Weights of a small transformer language model.
Architecture: RMSNorm before each block, rotary positions, no biases in attention or MLP, untied embeddings.
Training: a variant of Muon for these matrices, 435M tokens, 3315 steps.
Each number is 50 + 15 x the weight over its row's rms, rounded and kept within 0 to 99. Layers, rows and columns count from 0. The size before them is the row's rms in percent of the matrix's.

# up: layer 5 MLP up, 512x192, rms 0.128, rows 114-137, columns 96-191
# down: layer 5 MLP down (transposed), 512x192, rms 0.0693, rows 114-137, columns 96-191
# gate: layer 5 MLP gate, 512x192, rms 0.125, rows 115-138, columns 96-191
up114 107:30 53 75 47 38 42 65 57 29 55 66 37 38 65 42 35 50 51 54 68 47 38 30 56 19 73 40 49 44 32 43 53 43 72 66 49 32 60 35 36 70 45 54 47 64 46 43 52 61 58 46 44 32 36 69 47 32 50 77 26 34 31 17 50 50 59 50 42 70 37 31 58 49 45 36 22 38 70 10 23 32 38 49 58 43 58 31 31 22 26 58 46 41 45 32 57
down114 107:32 48 24 53 58 50 39 36 87 55 29 45 85 42 33 30 16 44 49 41 41 48 84 34 45 49 51 43 34 72 45 43 70 60 71 80 33 46 32 43 13 53 63 44 57 57 63 34 69 66 74 74 45 74 45 42 50 70 63 65 42 63 39 57 28 45 40 41 48 29 38 67 44 47 53 57 72 42 54 51 55 62 41 41 55 42 27 64 21 52 38 80 44 51 57 50
gate115 086:45 75 36 42 45 52 25 14 43 21 22 57 57 75 66 76 74 65 46 35 37 55 37 41 64 23 56 67 29 62 60 52 43 21 55 41 74 66 47 46 57 52 49 47 42 42 41 50 40 26 62 48 51 53 34 37 62 44 43 67 46 35 59 77 34 30 71 35 62 27 38 55 18 40 65 26 19 66 24 83 35 50 33 57 72 49 36 48 77 38 49 68 62 73 29 61
up115 090:36 44 46 59 44 48 51 36 56 69 38 74 53 72 44 46 61 44 54 55 35 48 35 36 76 60 58 39 45 24 61 38 56 74 25 41 62 60 62 46 51 56 49 58 46 61 62 40 43 33 51 62 29 76 66 65 67 51 55 71 48 58 29 35 75 65 39 66 37 49 54 71 59 30 27 56 64 26 34 61 88 59 20 46 36 42 57 38 52 73 45 68 18 67 50 74
down115 092:48 72 34 46 37 51 43 75 47 41 88 65 67 52 54 61 58 36 76 50 28 37 38 52 48 34 24 53 56 50 30 53 71 61 61 39 40 72 49 30 56 58 63 60 64 28 44 54 33 72 57 49 28 51 63 52 55 64 69 59 52 38 73 76 34 50 46 57 19 49 58 19 61 51 44 49 50 52 46 30 52 49 49 42 50 60 52 40 26 53 12 49 20 46 38 63
gate116 099:26 64 27 74 35 52 54 45 39 35 48 59 81 58 23 85 57 48 55 34 17 55 45 62 57 43 55 72 54 67 58 44 51 20 71 38 52 61 36 43 48 54 55 45 43 30 73 20 50 39 40 51 55 44 65 53 56 59 67 19 65 55 86 57 69 59 51 58 30 84 62 40 53 61 52 14 46 24 32 37 64 26 52 38 53 59 61 75 66 69 41 49 49 38 45 51
up116 097:60 18 35 58 54 52 53 24 51 46 66 35 39 41 71 43 45 61 51 47 34 58 58 36 69 56 69 93 38 61 40 66 48 77 30 35 40 39 76 56 21 56 27 51 28 41 50 61 67 55 45 49 59 28 59 59 44 37 52 35 33 30 55 51 46 36 76 55 46 52 66 34 23 80 80 38 19 46 54 45 52 72 33 54 39 68 58 67 22 60 27 67 64 40 48 35
down116 100:74 54 44 62 40 51 51 68 31 54 34 50 19 48 25 51 47 53 17 67 30 50 18 34 58 76 46 37 55 50 23 45 21 47 41 63 55 47 58 57 69 47 49 66 46 26 61 58 39 33 49 58 57 66 33 42 61 45 60 38 40 70 47 36 39 22 67 45 43 77 43 55 60 55 50 39 62 55 16 71 53 47 45 59 74 20 20 39 41 76 53 71 62 63 45 27
gate117 084:48 38 47 81 84 48 49 40 56 70 22 28 42 87 68 61 36 22 57 46 56 45 61 43 79 60 37 41 29 34 62 73 66 55 66 39 67 27 14 44 56 40 75 28 60 65 72 58 51 53 35 53 55 48 72 70 48 59 41 64 59 73 54 67 33 84 49 64 60 53 60 48 40 65 37 35 40 13 61 20 53 53 36 43 59 48 57 64 33 61 60 40 47 58 53 45
up117 089:45 62 52 46 48 66 40 68 41 86 71 46 26 44 56 44 69 49 46 67 40 50 38 37 32 27 38 78 39 44 53 35 39 64 21 44 57 67 73 38 61 35 45 73 35 49 60 44 47 23 59 37 42 62 64 54 71 69 29 68 55 55 49 43 51 47 56 67 42 57 28 51 30 36 65 45 65 44 49 63 65 49 69 72 55 47 26 40 75 32 36 53 62 39 68 55
down117 086:53 69 73 47 64 65 51 74 50 44 56 82 64 35 59 11 35 59 29 56 35 48 50 68 25 50 54 38 69 52 65 39 54 44 57 68 40 63 70 44 47 71 41 99 33 42 46 40 56 38 59 44 58 44 52 68 55 59 85 45 51 64 33 44 58 47 57 63 59 42 24 47 29 56 55 57 35 66 53 69 54 56 25 44 40 67 35 38 42 50 37 41 63 33 40 39
gate118 098:35 47 58 54 53 67 39 49 25 70 35 43 32 38 72 63 57 90 07 43 58 67 74 41 53 50 65 38 29 49 56 31 64 90 35 33 66 39 27 68 64 50 35 41 64 52 63 49 50 35 37 58 21 45 79 63 53 44 67 26 76 42 45 45 52 65 61 71 25 46 51 55 57 32 50 57 45 43 58 48 45 52 45 54 43 45 50 73 73 38 29 45 62 33 29 57
up118 100:58 67 60 59 32 31 16 56 47 59 37 44 35 30 50 68 37 45 42 41 63 59 53 48 44 55 61 43 29 72 67 47 56 78 42 27 48 48 59 71 51 62 37 42 45 60 33 72 44 73 15 55 46 69 77 63 48 58 63 60 55 36 29 66 46 18 63 42 89 42 52 68 62 41 46 62 73 52 69 42 68 55 36 67 62 56 52 26 77 34 52 61 54 44 41 27
down118 102:40 49 36 49 59 36 25 36 22 33 86 56 35 54 64 45 52 48 53 30 61 58 40 71 61 27 37 52 48 79 60 60 30 67 29 59 77 61 44 67 77 71 45 29 39 61 52 47 34 76 45 42 48 38 50 57 54 23 53 35 50 74 37 57 47 46 63 28 39 45 43 61 71 74 85 65 71 46 78 28 30 38 51 38 39 41 57 73 46 13 51 43 41 51 57 70
gate119 110:78 62 40 29 58 55 44 49 84 77 57 59 46 19 60 50 23 55 61 80 61 63 58 61 30 42 48 55 55 44 68 54 53 42 63 50 62 18 43 67 30 50 36 47 46 37 29 48 60 52 40 59 45 57 65 44 62 67 34 13 30 48 30 60 17 67 29 65 38 49 63 45 65 56 53 33 59 54 37 31 72 47 26 19 65 38 42 57 60 54 53 21 39 34 32 45
up119 108:31 17 38 63 43 63 35 32 42 51 36 47 46 59 44 58 34 47 61 60 44 51 52 28 37 53 43 72 64 72 40 65 64 62 53 46 44 62 72 44 51 45 74 45 71 57 52 93 67 36 28 46 50 31 38 50 34 49 11 29 67 28 34 37 64 23 61 43 65 49 22 48 45 41 53 11 56 61 59 50 05 29 16 63 48 61 74 34 61 61 30 55 77 43 52 45
down119 108:76 58 41 60 32 29 37 53 54 33 52 26 32 66 64 78 47 45 34 57 34 48 50 62 47 44 54 81 75 88 55 36 59 60 44 53 45 58 53 34 32 76 44 16 66 56 20 62 41 47 53 44 70 40 72 63 44 76 62 37 23 36 61 14 20 40 49 73 62 60 54 51 48 56 84 32 32 53 45 57 53 63 41 62 74 39 54 74 32 29 57 75 48 46 42 58
gate120 080:47 47 38 57 58 43 51 50 51 61 17 16 44 53 77 47 63 41 68 77 61 43 40 66 36 00 40 21 81 48 62 48 50 44 56 49 68 01 40 47 49 54 56 30 51 68 60 62 53 38 52 33 26 34 71 42 52 53 48 56 34 54 33 52 39 55 45 46 60 58 49 62 48 39 31 29 61 41 64 64 62 26 40 15 35 50 44 54 35 54 47 63 60 65 32 43
up120 092:34 69 74 49 82 35 75 48 35 69 16 32 53 38 55 68 54 46 67 40 55 55 65 46 22 27 23 49 32 52 32 46 55 51 35 48 24 35 67 41 38 43 40 42 53 51 36 57 31 40 29 54 60 44 55 42 48 58 25 83 53 77 53 23 49 41 60 57 57 52 43 50 43 37 91 17 59 45 54 57 47 51 56 49 48 65 21 38 48 36 36 53 46 42 73 63
down120 075:49 49 44 44 49 51 38 33 37 58 66 39 73 55 18 51 46 56 39 57 41 35 75 12 01 16 55 57 59 48 60 52 43 73 63 61 42 71 39 51 52 42 67 47 47 42 25 52 65 29 47 37 65 52 65 37 73 65 57 35 56 29 54 48 37 43 35 27 36 80 32 62 57 58 56 48 41 74 61 54 52 44 45 53 47 33 58 35 65 45 50 60 35 08 40 36
gate121 101:41 48 45 71 45 65 60 76 44 50 31 57 39 51 31 60 52 37 63 49 31 52 49 44 65 50 49 61 43 45 23 33 61 63 49 55 28 51 53 50 51 59 63 19 54 39 52 43 48 69 41 59 60 66 39 81 76 37 66 48 22 51 40 22 35 64 45 52 30 47 41 80 50 54 32 59 64 21 37 69 62 51 56 21 33 55 72 71 36 61 60 43 54 50 35 59
up121 104:82 40 70 58 83 58 45 54 52 42 44 48 67 46 32 52 62 40 39 60 62 60 72 48 45 53 40 77 44 44 73 75 76 22 59 63 60 33 34 38 40 30 44 39 28 68 53 56 63 51 58 53 88 26 60 45 65 52 66 80 72 47 56 21 53 69 59 52 40 42 49 53 59 86 90 59 50 39 37 66 43 45 54 38 53 49 31 46 49 59 42 54 29 35 79 61
down121 107:40 76 44 48 67 59 59 54 76 63 37 28 61 59 50 51 62 71 52 33 27 47 67 75 57 47 71 38 54 15 33 47 66 54 45 47 73 56 51 68 33 59 49 78 25 42 48 37 41 76 47 54 55 28 69 60 64 58 42 54 52 64 58 38 46 44 19 31 44 40 59 12 60 58 39 42 62 63 39 61 53 68 30 57 80 35 47 58 43 42 58 39 38 42 48 61
gate122 105:58 48 30 58 43 46 41 31 65 59 46 53 72 56 74 33 71 77 30 31 85 82 88 43 67 26 56 80 53 36 59 54 81 44 59 47 79 52 57 75 53 61 52 50 26 57 35 46 71 56 46 35 47 37 24 31 49 22 64 10 61 83 37 53 47 56 42 59 47 37 45 58 41 48 44 43 58 33 46 47 46 43 31 59 60 68 53 47 32 22 36 41 28 57 52 14
up122 104:62 56 40 51 69 53 56 52 49 65 64 31 65 56 54 59 52 40 36 45 16 57 25 24 48 35 66 50 22 54 81 47 42 91 59 59 58 51 71 57 35 71 26 55 51 38 48 62 59 54 47 47 73 39 37 74 35 46 33 41 58 44 27 63 43 07 54 56 63 54 57 41 55 25 37 35 53 65 43 51 30 37 25 99 51 31 63 20 36 33 63 33 66 60 44 43
down122 108:54 27 42 38 72 48 36 33 73 34 48 39 46 23 84 53 57 70 69 59 64 45 49 44 67 56 45 70 58 54 63 68 52 64 21 22 44 58 50 37 73 68 32 54 55 65 54 48 16 54 48 70 26 34 53 50 77 27 44 48 81 59 41 38 60 68 43 62 43 49 20 64 81 44 57 43 30 30 53 41 57 45 55 45 64 72 49 54 51 66 78 52 52 50 58 31
gate123 089:37 57 69 57 12 65 54 52 54 59 74 44 44 76 67 72 50 49 31 40 22 42 57 34 14 57 49 41 57 58 53 42 39 62 44 74 39 69 26 70 30 60 55 31 67 58 60 76 77 68 73 50 59 55 80 18 22 45 68 58 62 58 41 44 29 45 58 63 64 39 54 27 42 70 76 69 34 47 11 23 68 55 56 60 38 60 60 69 34 44 40 44 38 35 44 34
up123 093:64 64 54 38 54 18 51 56 61 50 55 68 38 49 28 44 49 44 44 61 38 34 36 34 37 40 45 66 65 57 37 58 47 59 43 38 44 55 34 45 58 99 61 16 38 36 29 59 51 50 54 39 28 11 56 36 58 49 68 57 57 41 35 68 37 40 63 61 79 51 50 49 68 42 80 30 28 39 41 65 48 70 42 83 47 33 59 28 58 37 49 45 65 55 60 51
down123 085:32 27 27 59 74 49 59 58 58 47 59 52 45 66 46 47 48 42 89 52 72 35 37 62 78 55 47 38 42 11 48 38 44 40 40 79 58 33 67 43 18 39 39 48 55 57 14 20 36 47 29 75 42 40 66 42 82 42 56 53 47 36 35 45 42 32 78 47 54 25 51 64 33 66 46 76 44 53 70 70 52 51 50 58 63 52 43 35 52 52 73 23 33 57 17 81
gate124 106:60 54 57 66 58 45 56 53 47 48 33 52 27 37 69 50 45 36 44 74 55 47 37 61 65 59 35 31 57 63 58 42 71 52 45 29 68 41 45 32 64 28 31 61 63 49 32 49 97 63 18 64 59 36 37 26 30 68 39 43 60 34 38 65 53 62 51 40 49 54 65 74 36 50 83 65 33 70 41 58 52 44 28 46 26 46 44 52 64 38 51 45 37 28 71 22
up124 103:67 28 54 56 51 68 68 42 51 80 60 29 39 42 50 75 39 80 37 37 62 51 57 34 34 37 53 67 43 55 54 75 58 54 48 53 97 68 52 49 40 59 36 65 44 53 44 31 68 32 36 80 64 41 60 25 37 44 49 36 60 69 36 48 47 66 55 23 53 61 55 39 25 57 62 37 52 60 65 65 65 62 50 51 66 36 44 44 62 74 29 70 34 17 59 51
down124 103:59 53 58 35 35 53 49 71 59 44 12 44 77 56 23 69 27 37 59 29 56 57 72 77 67 25 70 38 45 41 17 51 40 53 31 55 63 44 56 28 27 29 33 69 45 57 35 41 40 59 67 46 52 52 56 52 65 46 44 53 43 33 70 59 56 29 54 57 54 39 39 67 63 42 44 44 20 46 45 69 53 42 65 38 70 29 53 52 37 60 65 51 29 35 35 61
gate125 099:46 45 33 60 62 34 61 92 56 47 31 43 49 39 46 50 87 64 55 46 39 51 59 45 54 55 41 46 48 58 32 49 49 31 39 47 78 40 47 60 40 44 38 37 91 80 73 53 34 42 53 38 45 56 40 54 41 56 23 23 54 59 28 34 59 70 34 44 60 83 70 63 62 26 55 52 38 60 69 57 54 74 46 56 54 32 65 74 68 35 25 77 49 47 56 52
up125 097:59 47 32 47 55 83 59 54 42 33 43 45 41 65 42 44 40 83 45 54 38 63 34 54 44 51 54 53 34 55 45 56 63 60 76 50 52 26 45 31 74 56 52 70 49 45 26 39 53 35 45 52 75 72 48 54 20 31 84 70 58 53 35 45 62 37 37 52 45 73 29 80 43 72 30 56 27 62 18 43 81 22 31 61 45 84 73 35 58 53 49 41 64 55 66 63
down125 103:55 51 51 53 70 46 31 22 55 46 60 73 56 50 39 49 26 52 27 63 77 64 49 62 44 34 49 26 59 51 61 58 39 38 54 52 59 58 33 60 65 33 60 34 49 77 57 48 56 54 67 58 78 69 35 42 38 66 68 47 59 43 54 29 47 60 57 60 49 42 67 23 54 62 69 45 64 47 52 47 69 47 50 75 44 74 24 27 71 39 66 44 63 29 32 28
gate126 098:62 66 53 33 65 42 63 39 53 56 47 46 38 23 59 51 27 35 52 81 58 69 39 45 59 56 67 28 50 77 69 22 64 38 62 79 34 35 31 67 71 46 62 43 50 39 54 50 29 24 46 49 33 09 38 46 66 72 64 41 54 28 58 69 86 56 42 57 39 56 64 76 52 37 53 45 31 64 41 55 37 77 39 30 44 69 51 46 46 66 75 47 10 48 63 36
up126 101:48 63 38 45 48 70 20 31 48 51 25 24 53 54 47 45 34 24 60 54 52 64 45 49 47 64 51 44 38 59 71 43 47 49 44 40 40 64 64 49 68 53 62 45 44 61 56 68 49 85 57 67 30 42 30 70 27 75 66 53 32 49 66 33 31 33 45 72 75 38 49 52 45 36 35 35 43 50 52 40 53 52 51 30 61 50 60 29 59 45 44 43 84 44 57 66
down126 103:64 43 58 43 53 80 25 53 55 28 64 20 34 68 49 50 61 39 51 23 38 41 69 47 53 31 70 41 52 51 74 62 41 64 47 64 72 67 55 40 24 59 28 71 61 83 46 50 45 40 66 41 48 60 56 77 48 43 30 65 20 27 51 43 10 47 56 60 54 53 24 34 51 26 20 48 70 57 53 62 35 36 59 69 06 62 56 28 73 82 38 44 62 69 62 57
gate127 094:42 66 38 53 39 55 56 50 45 58 69 48 60 38 35 32 88 71 41 28 29 55 33 46 72 46 28 49 62 53 30 41 37 43 52 61 46 38 60 49 64 67 36 33 51 42 64 32 48 57 71 65 34 16 38 41 55 61 44 78 44 59 91 29 33 70 63 58 46 42 53 70 39 61 31 52 45 52 29 36 43 66 64 31 38 77 39 58 32 99 43 55 27 37 53 14
up127 101:57 07 65 54 70 76 44 58 74 62 46 65 40 42 54 86 45 35 29 59 67 24 37 55 47 63 56 37 47 44 75 23 55 34 88 43 44 99 51 72 73 35 59 42 37 40 37 36 60 53 20 50 45 66 40 61 52 38 48 62 62 78 57 57 81 62 43 45 43 44 56 45 57 17 24 62 46 44 46 57 44 62 35 59 39 54 79 47 51 42 33 58 34 41 68 61
down127 098:55 61 64 64 46 62 19 61 65 68 29 52 59 37 39 31 71 63 60 48 37 69 53 18 22 55 36 84 64 32 34 56 23 72 37 31 50 51 41 41 76 62 59 49 41 56 44 46 46 41 62 44 61 35 53 66 64 35 46 49 57 42 49 13 53 45 77 33 37 61 74 57 54 37 60 45 47 47 52 68 37 65 69 64 65 50 22 48 51 64 61 66 46 66 71 64
gate128 092:72 50 53 44 42 47 41 47 30 54 58 53 60 36 18 56 61 40 53 44 56 38 59 62 46 45 41 56 44 60 75 49 59 64 42 53 63 48 86 42 62 66 40 30 44 51 63 30 93 40 37 33 54 33 46 50 47 79 44 46 31 53 46 33 58 22 42 39 88 00 19 39 34 36 33 50 40 84 54 40 48 52 40 56 35 49 38 58 68 46 35 61 35 36 39 53
up128 091:56 46 47 38 28 52 66 75 58 50 59 52 56 62 27 40 57 48 26 58 80 20 27 58 62 40 57 74 53 56 26 45 48 81 39 36 42 74 61 40 62 75 49 46 53 29 59 24 66 54 16 36 49 44 36 71 44 46 21 43 45 58 60 58 60 35 71 54 37 40 59 48 61 43 69 28 41 59 50 43 51 78 16 37 49 22 79 51 53 41 79 37 50 45 54 55
down128 099:69 31 59 49 87 80 51 58 62 50 34 73 84 35 70 67 23 28 55 57 75 55 53 43 39 33 34 51 46 60 70 63 74 19 36 51 51 26 43 64 48 72 62 42 14 30 47 62 62 28 75 46 53 46 44 21 40 66 53 53 67 52 23 39 49 65 49 36 65 78 47 46 52 43 50 39 78 40 41 54 38 39 42 60 25 57 36 45 40 53 63 65 85 44 32 17
gate129 112:79 43 56 87 78 55 65 43 75 62 60 39 49 50 35 30 52 28 58 38 29 57 51 80 82 27 29 37 38 55 19 54 53 48 42 26 69 46 72 53 23 61 55 50 56 52 64 44 19 50 55 56 81 32 46 35 37 50 69 37 51 47 69 66 23 54 68 50 67 31 28 86 74 20 46 62 23 33 51 56 51 45 36 53 38 30 44 30 42 25 49 64 25 63 45 36
up129 108:68 62 53 36 58 58 74 64 51 79 60 24 49 49 47 45 55 74 32 26 46 34 38 41 60 51 44 51 29 82 42 65 16 77 62 23 56 99 52 68 27 61 60 37 30 57 58 59 39 59 59 48 71 36 22 49 36 63 72 48 62 65 79 40 40 41 59 71 46 59 21 46 59 38 45 54 31 52 55 61 32 29 56 34 33 58 47 37 30 70 55 50 47 54 43 31
down129 107:34 43 50 55 53 10 71 41 72 42 29 78 72 49 20 61 58 44 57 43 38 41 38 85 63 37 58 49 39 46 27 54 47 64 73 65 70 46 52 31 59 35 58 56 55 65 66 34 20 50 68 49 49 60 53 36 38 14 44 08 51 69 39 46 66 72 56 57 40 52 64 55 50 43 40 46 58 32 51 44 64 54 63 51 30 65 32 59 26 34 56 40 42 59 46 57
gate130 086:74 37 60 49 27 75 87 72 58 42 56 50 57 63 53 35 25 28 49 27 41 64 41 35 57 57 63 58 42 61 68 24 52 35 35 73 53 44 47 33 57 30 61 56 57 73 57 24 28 64 66 50 55 65 84 36 71 53 41 36 59 61 55 42 66 79 54 46 51 34 33 63 53 62 40 35 47 49 34 43 33 45 91 37 58 36 56 47 37 40 62 23 55 74 46 50
up130 090:46 56 37 75 43 43 60 51 71 59 43 27 38 32 46 48 44 51 34 28 66 54 66 39 32 50 78 71 42 70 22 57 58 49 80 59 29 64 43 65 57 38 60 50 55 42 42 53 44 47 13 41 48 48 46 69 48 46 42 42 40 28 56 56 42 66 41 57 43 24 30 75 59 72 57 49 52 00 76 57 37 46 55 74 52 62 69 65 23 48 58 47 68 65 45 58
down130 084:54 50 31 25 70 49 45 65 38 42 65 20 08 60 75 61 43 43 40 35 68 81 13 50 76 68 64 60 28 64 31 53 45 41 55 63 31 36 85 44 66 63 42 56 69 44 55 43 27 28 50 46 44 50 73 39 52 40 51 47 45 58 69 41 60 45 43 57 30 51 50 52 48 59 29 56 59 39 36 61 56 40 91 30 49 54 53 33 42 52 52 41 63 83 54 62
gate131 106:42 48 57 73 44 41 70 50 44 68 30 38 60 62 35 49 43 24 44 51 53 59 84 38 50 53 48 23 67 51 39 50 60 71 51 49 70 61 58 43 69 80 65 38 45 35 52 70 29 54 30 37 45 40 50 52 70 42 53 25 45 26 49 61 87 29 31 39 32 37 33 61 58 27 51 40 64 71 41 38 63 37 22 63 27 34 47 56 34 56 62 47 39 63 67 53
up131 101:42 50 46 72 66 54 74 52 39 38 46 40 40 77 52 54 46 39 69 25 51 15 55 82 31 52 71 54 49 51 38 42 37 53 38 65 43 58 66 34 49 66 79 41 55 19 58 68 64 69 33 66 75 37 70 41 64 42 44 30 42 60 76 41 24 41 37 66 69 57 66 29 39 34 65 40 65 66 59 49 56 40 45 65 42 45 61 30 51 65 71 62 20 54 55 48
down131 097:48 22 53 48 40 48 35 51 24 62 59 27 62 67 66 53 63 34 71 47 59 44 69 60 58 73 55 45 60 20 60 25 32 47 42 56 45 84 62 28 52 52 52 31 30 59 51 46 37 52 35 28 38 34 35 53 56 72 39 66 37 29 42 24 58 28 41 38 66 60 43 55 37 52 41 41 61 55 33 47 44 38 37 55 49 44 36 36 52 61 52 75 45 66 74 83
gate132 089:40 38 39 28 64 66 43 37 40 80 46 54 29 35 36 29 50 41 70 51 40 13 44 57 43 56 44 46 61 51 51 46 36 64 44 50 52 50 50 65 72 42 38 37 59 48 61 33 55 64 78 53 60 36 50 37 23 75 59 48 33 34 44 56 34 53 46 38 49 58 39 49 63 75 75 27 62 12 29 31 60 48 56 37 45 54 34 49 57 69 31 42 42 82 50 45
up132 088:54 71 34 33 49 18 47 35 43 54 32 53 74 44 72 53 37 37 21 53 31 64 76 55 47 59 34 44 22 30 64 48 61 48 55 69 38 64 42 56 74 75 45 59 31 23 41 66 41 30 70 13 56 58 45 32 66 48 43 56 55 52 51 68 42 51 73 70 46 57 56 39 34 40 37 66 55 52 65 36 27 50 62 42 45 69 58 36 49 23 69 56 45 41 62 44
down132 095:46 67 60 38 51 69 66 29 38 69 63 21 48 60 16 43 44 59 32 60 34 72 53 66 32 52 71 51 58 47 72 56 44 46 38 56 55 44 49 49 32 46 66 57 33 63 33 64 74 40 57 60 66 37 34 36 35 45 27 75 64 29 26 19 33 68 53 33 39 50 30 76 53 38 51 46 46 63 45 46 66 42 39 40 19 42 23 51 57 48 53 74 44 47 21 13
gate133 114:46 80 67 47 62 58 62 57 48 36 47 53 35 53 49 55 72 38 36 48 31 41 45 62 57 53 60 52 53 32 22 34 32 35 16 56 39 52 56 54 42 61 59 47 79 56 50 36 50 47 58 50 54 59 42 57 42 45 76 37 28 50 29 52 39 35 25 59 18 31 44 31 62 37 33 48 30 29 44 56 48 39 51 53 32 51 27 63 82 70 31 34 39 48 16 56
up133 106:32 63 90 50 48 28 24 25 34 39 48 27 54 46 57 40 77 58 60 47 55 43 40 42 52 70 71 52 58 31 26 39 43 47 59 47 80 62 73 47 39 27 64 74 42 76 62 63 76 34 48 15 76 61 45 44 40 50 53 38 73 42 68 79 50 59 40 57 52 38 50 56 44 48 59 53 54 67 59 49 51 55 56 70 41 34 36 58 61 57 41 33 67 34 64 64
down133 107:43 24 39 50 50 53 41 57 54 56 60 13 31 35 49 51 37 51 49 33 48 70 49 58 63 41 70 50 36 31 63 59 34 34 18 57 65 24 68 60 81 47 52 49 50 69 78 65 46 43 51 50 30 37 60 84 38 42 61 60 39 42 61 44 38 36 52 43 54 37 42 38 39 21 40 29 32 54 55 29 70 55 32 60 47 41 26 49 51 27 31 41 63 63 46 21
gate134 117:27 41 47 57 37 65 60 58 44 73 69 71 37 81 47 66 84 11 51 53 37 56 35 41 34 55 45 52 47 40 55 59 20 57 32 50 33 36 68 67 68 25 68 55 49 61 43 70 36 30 38 37 64 29 60 63 71 52 68 37 55 54 60 59 56 58 56 48 54 70 47 36 54 32 43 29 60 74 35 67 39 40 54 74 73 29 55 67 41 45 19 43 42 24 68 29
up134 108:45 70 50 47 43 41 72 43 32 53 66 38 64 43 29 54 61 30 42 44 52 43 45 39 25 50 60 76 35 12 36 51 50 78 16 62 60 62 57 66 42 43 52 36 60 33 44 64 68 49 51 41 55 55 60 38 73 38 80 25 54 52 35 50 80 68 25 42 66 23 57 34 49 32 37 64 29 43 33 34 38 50 55 64 58 36 27 51 46 78 38 32 58 64 43 50
down134 106:49 28 64 57 54 82 66 65 42 51 69 39 66 48 56 48 54 67 63 33 55 66 48 54 35 42 29 50 68 64 77 72 45 34 69 56 80 77 68 53 56 48 47 83 46 42 50 52 49 40 47 32 61 42 76 62 45 75 51 54 35 38 46 28 45 34 19 35 42 66 58 71 56 47 50 67 67 64 44 58 23 38 35 71 55 48 38 67 38 45 51 64 45 43 35 40
gate135 103:51 41 47 70 40 59 50 69 49 37 67 44 44 38 55 43 64 50 40 38 59 49 29 67 48 35 60 64 43 48 66 47 27 46 56 61 27 68 50 49 40 43 64 68 49 69 40 36 21 56 57 26 39 51 60 33 59 65 53 52 37 54 60 27 51 50 47 64 45 46 25 45 86 47 50 44 67 52 40 32 24 89 28 38 34 82 16 41 43 31 39 70 46 91 61 44
up135 099:50 46 75 49 62 57 60 44 67 36 31 51 29 45 53 62 29 58 70 46 62 63 26 19 58 63 52 24 51 60 24 31 46 53 46 50 50 33 35 57 67 40 39 65 76 41 46 51 67 51 47 62 53 76 74 49 53 29 54 77 43 48 46 60 56 69 56 29 58 23 72 52 34 39 29 78 40 73 62 57 40 42 40 50 61 27 60 49 32 70 50 79 43 54 61 47
down135 100:30 58 65 67 54 64 66 70 60 23 55 58 39 68 38 76 41 52 33 92 36 66 76 49 43 69 66 60 29 76 30 47 49 52 46 72 51 78 49 51 61 19 49 78 75 38 43 29 44 32 25 85 39 46 68 37 50 35 55 70 57 63 54 51 64 65 85 42 61 68 50 59 48 58 60 49 67 74 58 37 43 49 56 52 46 44 58 41 45 38 60 56 51 47 54 67
gate136 080:60 14 79 45 48 73 72 33 74 46 36 49 38 68 52 51 37 35 36 29 44 58 53 60 75 68 53 34 51 47 66 58 37 56 37 63 62 71 40 69 55 40 70 46 50 56 52 57 48 45 67 66 42 60 65 56 74 55 62 42 65 42 46 27 32 54 37 63 63 55 70 53 77 58 38 42 37 45 51 46 40 45 27 52 59 48 41 48 54 54 51 51 44 37 42 56
up136 089:51 51 54 32 69 29 36 35 43 46 79 37 50 24 56 29 60 59 58 39 59 49 45 38 51 57 49 65 36 55 35 34 75 27 46 43 43 43 73 47 39 52 62 68 62 33 37 59 92 69 51 56 51 51 61 67 21 50 55 64 50 63 75 68 46 69 68 49 56 23 46 32 61 53 29 58 63 59 73 37 33 28 64 56 66 42 72 40 39 59 56 62 53 43 53 59
down136 075:14 65 34 33 32 34 38 68 42 57 37 78 62 46 52 45 34 60 33 40 30 48 28 24 00 42 61 50 65 32 52 38 41 33 59 42 30 15 40 51 59 54 58 29 46 39 48 49 75 69 65 54 41 53 45 52 59 44 59 32 57 57 69 49 23 52 52 40 28 54 71 40 39 66 63 52 70 45 31 67 52 58 67 39 50 59 49 43 80 66 56 44 59 31 75 24
gate137 107:67 52 48 72 35 69 27 49 69 49 45 59 39 38 39 57 56 42 72 55 38 52 61 27 28 35 58 48 42 59 68 44 39 31 58 43 50 37 68 40 28 36 36 36 60 22 29 51 60 44 35 30 24 62 37 50 64 43 41 60 29 35 32 56 47 44 42 40 59 34 45 35 36 71 47 39 75 65 50 62 49 73 50 48 58 26 72 57 46 45 38 37 23 46 40 29
up137 101:39 51 55 64 56 71 28 32 59 48 49 54 69 30 41 54 18 68 43 46 73 65 52 23 42 28 30 42 35 21 71 36 84 59 55 34 37 36 59 29 47 14 31 43 59 39 40 37 71 64 26 68 46 46 41 45 84 54 53 73 68 68 75 56 39 45 16 43 35 55 68 29 55 37 45 61 51 71 22 61 47 50 28 33 29 50 33 34 48 50 55 22 37 52 29 62
down137 107:99 61 55 61 44 57 40 32 48 27 46 34 60 48 70 36 57 50 34 52 58 43 39 53 61 51 79 70 41 60 53 86 41 63 52 52 59 40 60 73 54 65 27 35 40 72 47 29 60 49 72 32 50 60 58 49 41 53 47 58 46 59 36 35 40 74 64 49 45 67 65 56 45 39 41 47 78 51 54 54 34 56 34 42 54 50 52 39 31 69 09 40 30 44 66 45
gate138 107:76 45 74 66 69 69 56 56 47 53 14 22 43 71 40 52 61 55 34 34 47 33 19 81 86 58 71 55 46 48 43 25 41 34 63 48 57 50 55 86 38 61 53 77 55 79 58 28 69 45 40 47 34 52 31 60 40 63 60 36 59 56 47 61 33 40 37 56 46 54 58 41 57 45 28 76 51 39 59 55 69 47 59 51 29 31 51 31 63 49 50 77 51 75 61 36